config.toml
num_hidden_layers = 19
hidden_size = 64
num_attention_heads = 2
num_key_value_heads = 1
head_dim = 32
intermediate_size = 192
vocab_size = 2048
hidden_act = "swiglu"
norm = "layernorm"
norm_place = "pre"
norm_eps = 1e-05
positions = "rope"
rope_theta = 10000.0
rope_fraction = 1.0
qk_norm = false
attn_scale = 0.177
bias = "none"
tie_word_embeddings = false
parallel_block = false
init = "normal"
init_std_qkv = 0.0498
init_std_o = 0.0
init_std_up = 0.0498
init_std_down = 0.0
optimizer = "muon"
learning_rate = 0.00669
lr_mult_down = 2.0
beta1 = 0.95
lr_head = 0.00687
max_grad_norm = 0.5
warmup_steps = 200
schedule = "wsd"
decay_fraction = 0.857
decay_shape = "linear"
final_lr_fraction = 0.1
batch_tokens = 16384
max_seq_len = 128
doc_mask = true
z_loss = 0.0001
train_tokens = 139000000
max_steps = 8484
dataset = "wikipedia_en"
Each number is 128 + 24 x the weight over its row's rms, rounded and kept within 0 to 255. Layers, rows and columns count from 0. Numbers have three digits each. The size before them is the row's rms in percent of the matrix's.

# layer 10 MLP up, 192x64, rms 0.245, rows 0-191, columns 0-31
097:088124134075073123146144159106113156123173130094158145120109128102117101105151104115113143066135
104:133139118147103131109134150102120105124104130144124172158128149134170128105105118111159116114175
101:140121170176100108154115116095127144111129120143143140160118122099149081111172118144097111145110
094:103126128127125126118125126117125169129127134138134160124110159150156152116145140115095097105101
109:131111175129141172061139149099122116128137109099111132139121089113156092126128119170099129125143
111:126125130109147101133112089126091149133110132097174137125104121136145112142095164127140137145122
101:118143125122126134126127113118162129144121137094107056143141148142133136179133126128152151107132
075:117112132169107134133138119087142132126145179135138157124090132137105144140128139127147119096202
076:160159076088100133136138168095128158131123112118093127109112097076121119131112129115142157107142
107:161143122126126132125113142144136153095112146099127137115159084173106141123141099138143126141149
115:123102129113117161105151112112138121176096147136142140104148150123157120102095104102089152145160
117:146105136144149117110095153114181103104137070128126131116129107141112106100123150161128136116129
112:128138133133140196165165112141132137131127120150126130138074114134145106143121143118093103113140
104:139156151148158119070177126151109106135143115113101151153125094160119128114151141096119117133087
115:155152096124138145095152139188116137145120131119114097139174091117145094162120102084149186100149
109:168116093135083106166148119165105125125128127130125138111135155163163104136138173114122139124128
097:131123115162115126138149133131126154125148196124124128112135122160105144135106125162120080134105
102:136104165142106163171170125140131094124163059111135136103129117110108135141145106114155162129130
118:104138117147155156090131115093174161126103149136173136122075128134102080107153138109136097122149
102:107159087128143118126093076144119130121121163132115197158156175112130122135102113125113184127126
109:128156152138135148140134130097133144170103150151129076110115094135129090105132135146101080111154
109:139164119132131192127124107161110113129135119122110161050152145118140116134123150118141138139103
092:136134119114138119151156156131123149090159175137158133117091122149143114153079102114132098114115
106:118150134150144144108163104143102164159138148137165144142120130126133102168096125101148137094139
082:126145150111162143150111179144142116173099145130115115115135151127118135168114114135069119099107
094:127150164119091117122112104115129143077116122146158141152095137099122107112155118131115138203122
104:118098157114134134167171123105135125151157109134096149161163132146102105111146072150114178169138
053:138126128146138115115176129076142129152163126148149088124121147174127150108154105148156148124105
114:109163087135101183164103134121123133132081163103141133118114129136093159139087109135106140134120
111:110124120097113115105133095128149145108176080137126132174130119088107101132141091152166137114160
070:163123131108132135113158122176128056119118176108131136112153166137090104132119118129184133131127
101:113121157083128108121174136133175158143131140158091140103177094107105129132176145114138170119157
050:133065139100130169116112160158127100147080152133090119093129146144125129105135129152169151149124
089:127112088136137127086151153111135169133097157134110145088112112096144126153146152134122107134107
107:117088126104133188152145141162162131115133150106119125136135120165113156097200135143148102122138
104:123129100120114121159154136097121132152176163163107128126146129132117095116149187156130101159134
094:110124150151146142136144136143143100149138117120120097095093112116098139124088121140157097146081
108:085145119106158138132190157144178140135132135104117092130179157134167109134130091135113159097106
097:099157129145113080119145149163148171130138120121127125201120111112139129136095134115161129153125
108:080107123102093169129138127141089114126092155161123170123113109122147110124099150128108134164150
106:127156137144138142088129114112128088158124113162128154143126169145118160125099111132104162119114
108:146107162146110074130142121146161129122135157136142123148118105136142164123158118129097124157124
098:131096121101134120160159110122084155114180133113118118165100119116092098114106120158130148093157
096:127121140147141111120141198182140129166142127091111084127125138072110117106148100135131163104117
108:108110141147109179124164145146178113105135146119122195141103132114099100145168104141141169090150
091:143140104140155139116091131173104127131171094121169086151143144142110181126139093132126128134147
103:152072123113145132139118094162156135155150109112155119137120160118124099111124127102118114140152
117:143135081159102111124149087149102107123119099157119115110124129097124158163148129092107125114113
110:133102134162127121135118157158150177082152182118115101089168136113147144154100137166122131093168
101:116102151099140096152117122077149136110190128117127148135121058079144118147154140124127125151139
115:106151106120167168134109102114111107152097132129166115154150118150132128133096108112108168116103
095:136104134130124143167169147087133071164119171121152125115151116119155140117080182097122139142124
089:142070118185109104136118105143143138110122203148161102140136121162095108068132095091142139129143
113:103119114112125178131108108121123166093144109150101101149100123114126129076171173115153132144102
086:146096133124107118129095127141131127140098099134157157164129120135137139151131102113140155124099
088:117121089141120131098149094158170157077142147148165133094113136116129133098132147122120130112122
109:162171098105154138151102140167140131109090099119124174162120141088118128132134108096147154109119
095:147112125115098142127119109138089137108149106086125108124124089114083143109153114155100145126092
100:139114151124139125095121131083126128087131097113092152135122174107119117139142133142160183129169
086:168160084152137143147099149109156134144158131086098090171112135130121120096133098163132108103158
103:149118107143090136114149112125124129109124165134132108138148151078135095079085125118128123067146
103:144097139129113102165128128142081145120076096160140108095136125140142153098128147163140125089127
113:137085151152120116112133159123150142139130162134122150173090119131107112132175123159075117177115
075:112094113111119133100152135106130157079107129167164127123103134098132104087130136106106100171133
107:159117144135111145144084102128164110107124116129132121092136143139111131136112140112137120114112
105:137079095135141142179096125135119144105128110119122085123130123135150123104127136161167116143166
102:151137142128113107103127151111113116095111135129111125123191059149099167128169102130106125150128
100:179111131098121099140064137165100136124117130113075119146146150121139115098155132134156155135171
097:121088110191128133157118146091100117082132082143100106138096151138133128095170135179128101102070
108:131166088168165092106119103114145176122143112146118155107090103166097150115143093121122129122089
083:144115190089151154111145113107100120122131143148103136138108121134121085150133127111138150169212
104:136153147089113143083154122173110147170139138137151135121130140151125137154122150108134131087104
105:169117121074125114106098150154089142108109133147135119125113168114129122064134145133140090099136
094:161124133108100112133087143108126139086177130108140119153144125116145158157089105149109078120118
087:136139119130163130152121105110116171124151157146090114137104124172125141126171142154109113136075
102:139108169141157099100107134137126092138129158064121124156161129139128090122148137121116125146156
090:099152137134154108140137091121122130137157111129130151078159106163135135115071106147159100104132
110:175148103181176156128148146109113162128141106103166136128138170114132110145158124099140100112097
104:105119158161069148112119140165158120176114087134147113121168136123124082092124110146096148129120
085:155140106133144096084159144133108149093107131135082083143169113141112141134108163112123119097130
091:121141110157108184081157117140123138093164131167127077132111121152122150121143160115145113138113
106:163107137117137148126134112158125119103130132151139129145099130149100140094080139156087177113149
097:149077104130105140144111100100082127103119122111138085093148110157129128176167136108157103108145
101:128130124159097110085142137131137164112111099107166170092149145107175148154125139101103142110129
111:088130138114130147142153152154119115095124132173144128085121115144155138152101132170142153129154
087:170151158120143167124125138144124093127140146146119148126151151173144163147119143075099130068132
093:154118154112145114135136158075135090126104098137127110156063132121143156087129153122116158112130
103:097146148138180129133141156159090187150170157129089097160102130122126113128101114110078164128147
086:112126078156101126139141124161142146125164157143155137120079126170153127073140115140153092162109
110:130113150113188087122158136146127147092106095151129159144108147115095144117146104119109129114079
096:096126153143121138164150089138142113142128124106176151141151120140094091105131172138153122176112
109:101152164102148127112144152146150087131126116127132153095108129157084131115120107147099142136093
106:104148098118139129124096162137107134107106156148089131094118096100111121122161148096132115142135
098:107164138137088083132103134170112164162149144115105154127177110126118135133133121090127123093115
093:101188125124123088110138140121091162113118136095132135172105151116120137163128156127130143125133
105:083118136088132105136166133114118104076143056138134086118143117115165143135142130144136110135113
106:134117100137122076128136088126128151164126184164162115136107150148134111112135087128135128123126
102:183131119124146120127120084136130128150108156126116127139138123105115120128098094114085123139111
101:122116130119087114108125079147087139110116116127137103151128153151118147161128136164182133146153
099:121150158138094127143098128101123126125147137172128115160140106084104123131104175099148155156148
126:149155093146110135098110136160088152111095155116128127146147136161170133111128076116124173112116
106:103099127102181149121113112114130147112122104114132136132144134121122109105139103133141108140154
096:150140172089118145110124131135140111153151155100082121092135135172122071103125106104168154121150
092:134124130137150109117125177203099089117179147135158132154144136111114152104149119129125126090091
077:133106101133102133139114147125127167084135121118134113151130125128123181138121185162117101076164
098:151125108123118103136088145121101159114133098154131147120121122131057182139127128084130111118134
106:155114105115115117130100088106096097112078116145104091139153130131180110141136104114149131125146
083:136143159135118157135087128112132146138147108099103091113125116140126159103084162089137083137110
101:072119176113116154123159133162117131156156142149125135128103144148125142148136126136093136124116
095:174117107149122164158122111134125155094127096110135105158109102129121114125122113112150083156142
037:095094153139108144128106148171123119158076121174129152114129124171113113155147101114130125137114
078:140130136093130172157131123123174097107101129120138153172130136147138124090127107127103115125115
112:083161124141152115123136150117141121136136151162105100170080147134165143144146135135080150098092
104:133102140111104140092089160118116131087161122131123072136097167141123123079142109167127146112141
112:129092123116118129071121119156117175121134170125103119155124163142135162130138160086117193132116
103:128115161147130104123118145134150126150147109122138122124156106100151154116111140134142133090113
109:112151055160154152146100166134127103137120132132135187115143132079140128120128179166076099139139
094:121136075116123099117141153176126171127109130098105114156122095158115098114146171112137159122117
103:104073116075147157129149106107151097141126122152096132113119105138148152131097156104122134153114
081:138138094143103189120163126140150107123152149117109135146123100156132134166142101134160130146102
090:169124134142129123106095137127193119120141097129135094111129130130124097118111136118135154107131
078:111108157134144122131154140044156158141114106142121122146109111125103150152095156116126159135126
085:099176065125114122124125105150126155131146093134126143109161142094169091159192130129157128121126
102:137139121162077120095110163137145079113094117123130158145084102137174136113109204116162138125116
099:119119160143182097154158112144120089136081105134101129137165129128116186104129092090130115126077
103:142141122072135162119135095109072137112159129097122126114104134129102085107146154150183096117129
095:136123159155104100131064142154140098137150128105145111178135153158124145112123120121132106155072
101:129129139135162110108122107113124154095159126123108148141129153141101142094068116158117058118122
105:110129145126137125108133106215104112105168148114102121131120108136146189166109152100108139166099
082:096119118147137160111147123119106163124139083120146103129133101146156127166162146092122057112090
116:104089149145120132133097115082158115164107142152142127148085115104125146145114162166107149121137
112:141119182095098126140113147124131134138135148147100119126148098099111149144082103111096138100177
115:109166124109140126140179111142097142165115145110096117091132066136119122098121140112142146144150
097:164130110116118137128156104151135103161137135105142156172100141128115165112140120081135159124106
108:152106131128122147105092116093149087098173141140125098165143106158143120145176146101133114123169
108:162068091119096111115130123128154085117159144098121149099137137140110141127116138143185166158091
113:128111084146143114138123120134120111140166140158152108142115107163109144137107155107111153109113
105:116143118175158104138121141149104091138111131086117164111117091143158095096128137152116141184109
110:117090075148134139165108115125123144097140142127085133084133144121128121145156146177192134103142
109:142191089087088135073127111126133169091128118120110134145131164149122139101101112117156092136105
098:158096164154097109117122094105102178091149148087122171153094127141140144152088114118149121105127
117:096069135149087138116123128135138147130169189178105138087110151128136103134130123134177119134131
098:090184109108156148126135129149149112099179128138147167128135152102134142141101089117090111130128
108:137131143122064109154136127113132138107130110156103180128114134149086153146092162087153132098129
118:177120086147117114126154174132115113119119127116128145123129086148138160068107096145134111129096
105:133099173162136145122094166117120192115123129137127134162074121141078130107168138148135154127105
110:132146113127153110128123106129156134134100160116084147116138132170106119133141123096124165104149
080:119130134128109105110114083180149156137115119136135117110120181090091136082140144117101161126122
104:112143119086133146146118127131096151096096155151124118082091093158111127127104119154167142134134
111:090116119125099099073085155139141133113133145197095160100148146087121150158122172135089139122113
101:138161107133065145099188151143114121106132133092171147122100161132111107169139130137146132108119
108:137120112134152133143134101127087080123155109145129145138121115154121152127144134109197160112129
091:095112148107132146178112135117149130135115106099127120101127091135119113108132107149122140129077
082:161170157121156114119108115090107109135127158131149091179096131148096163137137100135108114119107
103:103144117153134140145153131135119118104115122110170144110112133129131139172131129117159086148152
102:176134125102150113098122174175143115094113094118116143173124120093082140127087141163140082100157
074:132109090137147170128090116105134081085113120093126134103156120098138149161124132159129095136154
126:153136091078120147139105159117164141125114099104140141146127110091177094151155150140111159097109
076:113154106146088139114145098141135078106116137090104081127099116122152136090154145121147173127116
094:150108136138100139072136133115154132134118139125139134110170175097119117115159155119133113123133
113:130156124135126134160067092096152106154138115143106158089126110105123120114128128103131113133169
100:155094131135087124105102162155163122116116121103169135104124122122121144078121136139167110135144
088:130115146139140102149153147137162134187174134137157147112122123153138128109123151120121150166133
098:107151121082128110157159107138112129147119101130155142166110144093143114110160106117127118133125
104:163131085118115174099136160162121121147114126154085127112135100124140123106121170135126122188139
102:130104125117133132129117157141165124135135096124121095123127131098104148115142125129142099138103
110:155071113136171130098115104115101155110146095187157109152138133134150119112129131107128147130142
105:133139149133131111085111124136100106122098138150131144125097127107107122085146148153125129137128
103:106133111139153161144189162130116139126089118129140107141143097142150103145129139158085136124130
102:154117157145132151174177151128108135137134143127116137131123110113140093197098123082114104135124
086:128172122076126133119155110131120121132108119118147093112143127117196126135197100102132180103152
111:108119133138119114080123126130122121148143119145105165118127135151160112125111099094127105163178
091:139138169157166116131105124107118144108134181149121127123096146133136190147134142115125105104082
105:129114149156152158113152139180080120153114131133113114068134175137145098135102092115130139145090
091:110089112123129140173122109190145114145132128146152178140117127171131145100121123111108132088109
052:139092142161147122103130114130137086139107178106143104119161148134083148105075148167145096120103
085:136155104142117118151111129116095128130141135113181123125146145174168115160131157172107139117088
105:146095118116117151108131124152097104135133121115103128114154118146139175170111146090093125076114
103:140108161123135141115126144119071137100088135128143110135089112161132132148134164169105106140078
096:111121092158122160092152148103106113098194140156106135144130154133094111105117088151143093136135
097:144090111174135131080140142130081171134143162094152152120094152144132140150167111124134132100075
097:098111092180141154130176131155124167131168097134152147111112148146136118165107142166128152132085
092:128150101131133125098104151162109127114114160167105112125155132098131155149113115097140181073107
109:165164098158125072140121110149181152131139144137129178097147100102136116111097145104132120125178
108:139122144067115136088145157097121171149140100139140150142088148107124138140113122152131109125154
100:119153137128141127156150108098096098161106123171136122158131172173094139152091123103112128137116
092:111108136124131141127135119136157132135125134128182091148109133119105124173152162117131077113135
110:130137129127085104114108173131178151104086155145121136135111095145100101094122151156154146143132
103:105056135116114152170116120131100167139077120148085125146147124147155120134165157095109138177155
085:123180108100125135120128159134120110155129144129135106141104054121156128105146105165097113156141
098:129126131111139130114112125131147150102105075126106120165111101120130143077104091097132124143111
092:110135146111139157140110165121118138095155150113158162110139169132114128146153070098108193126117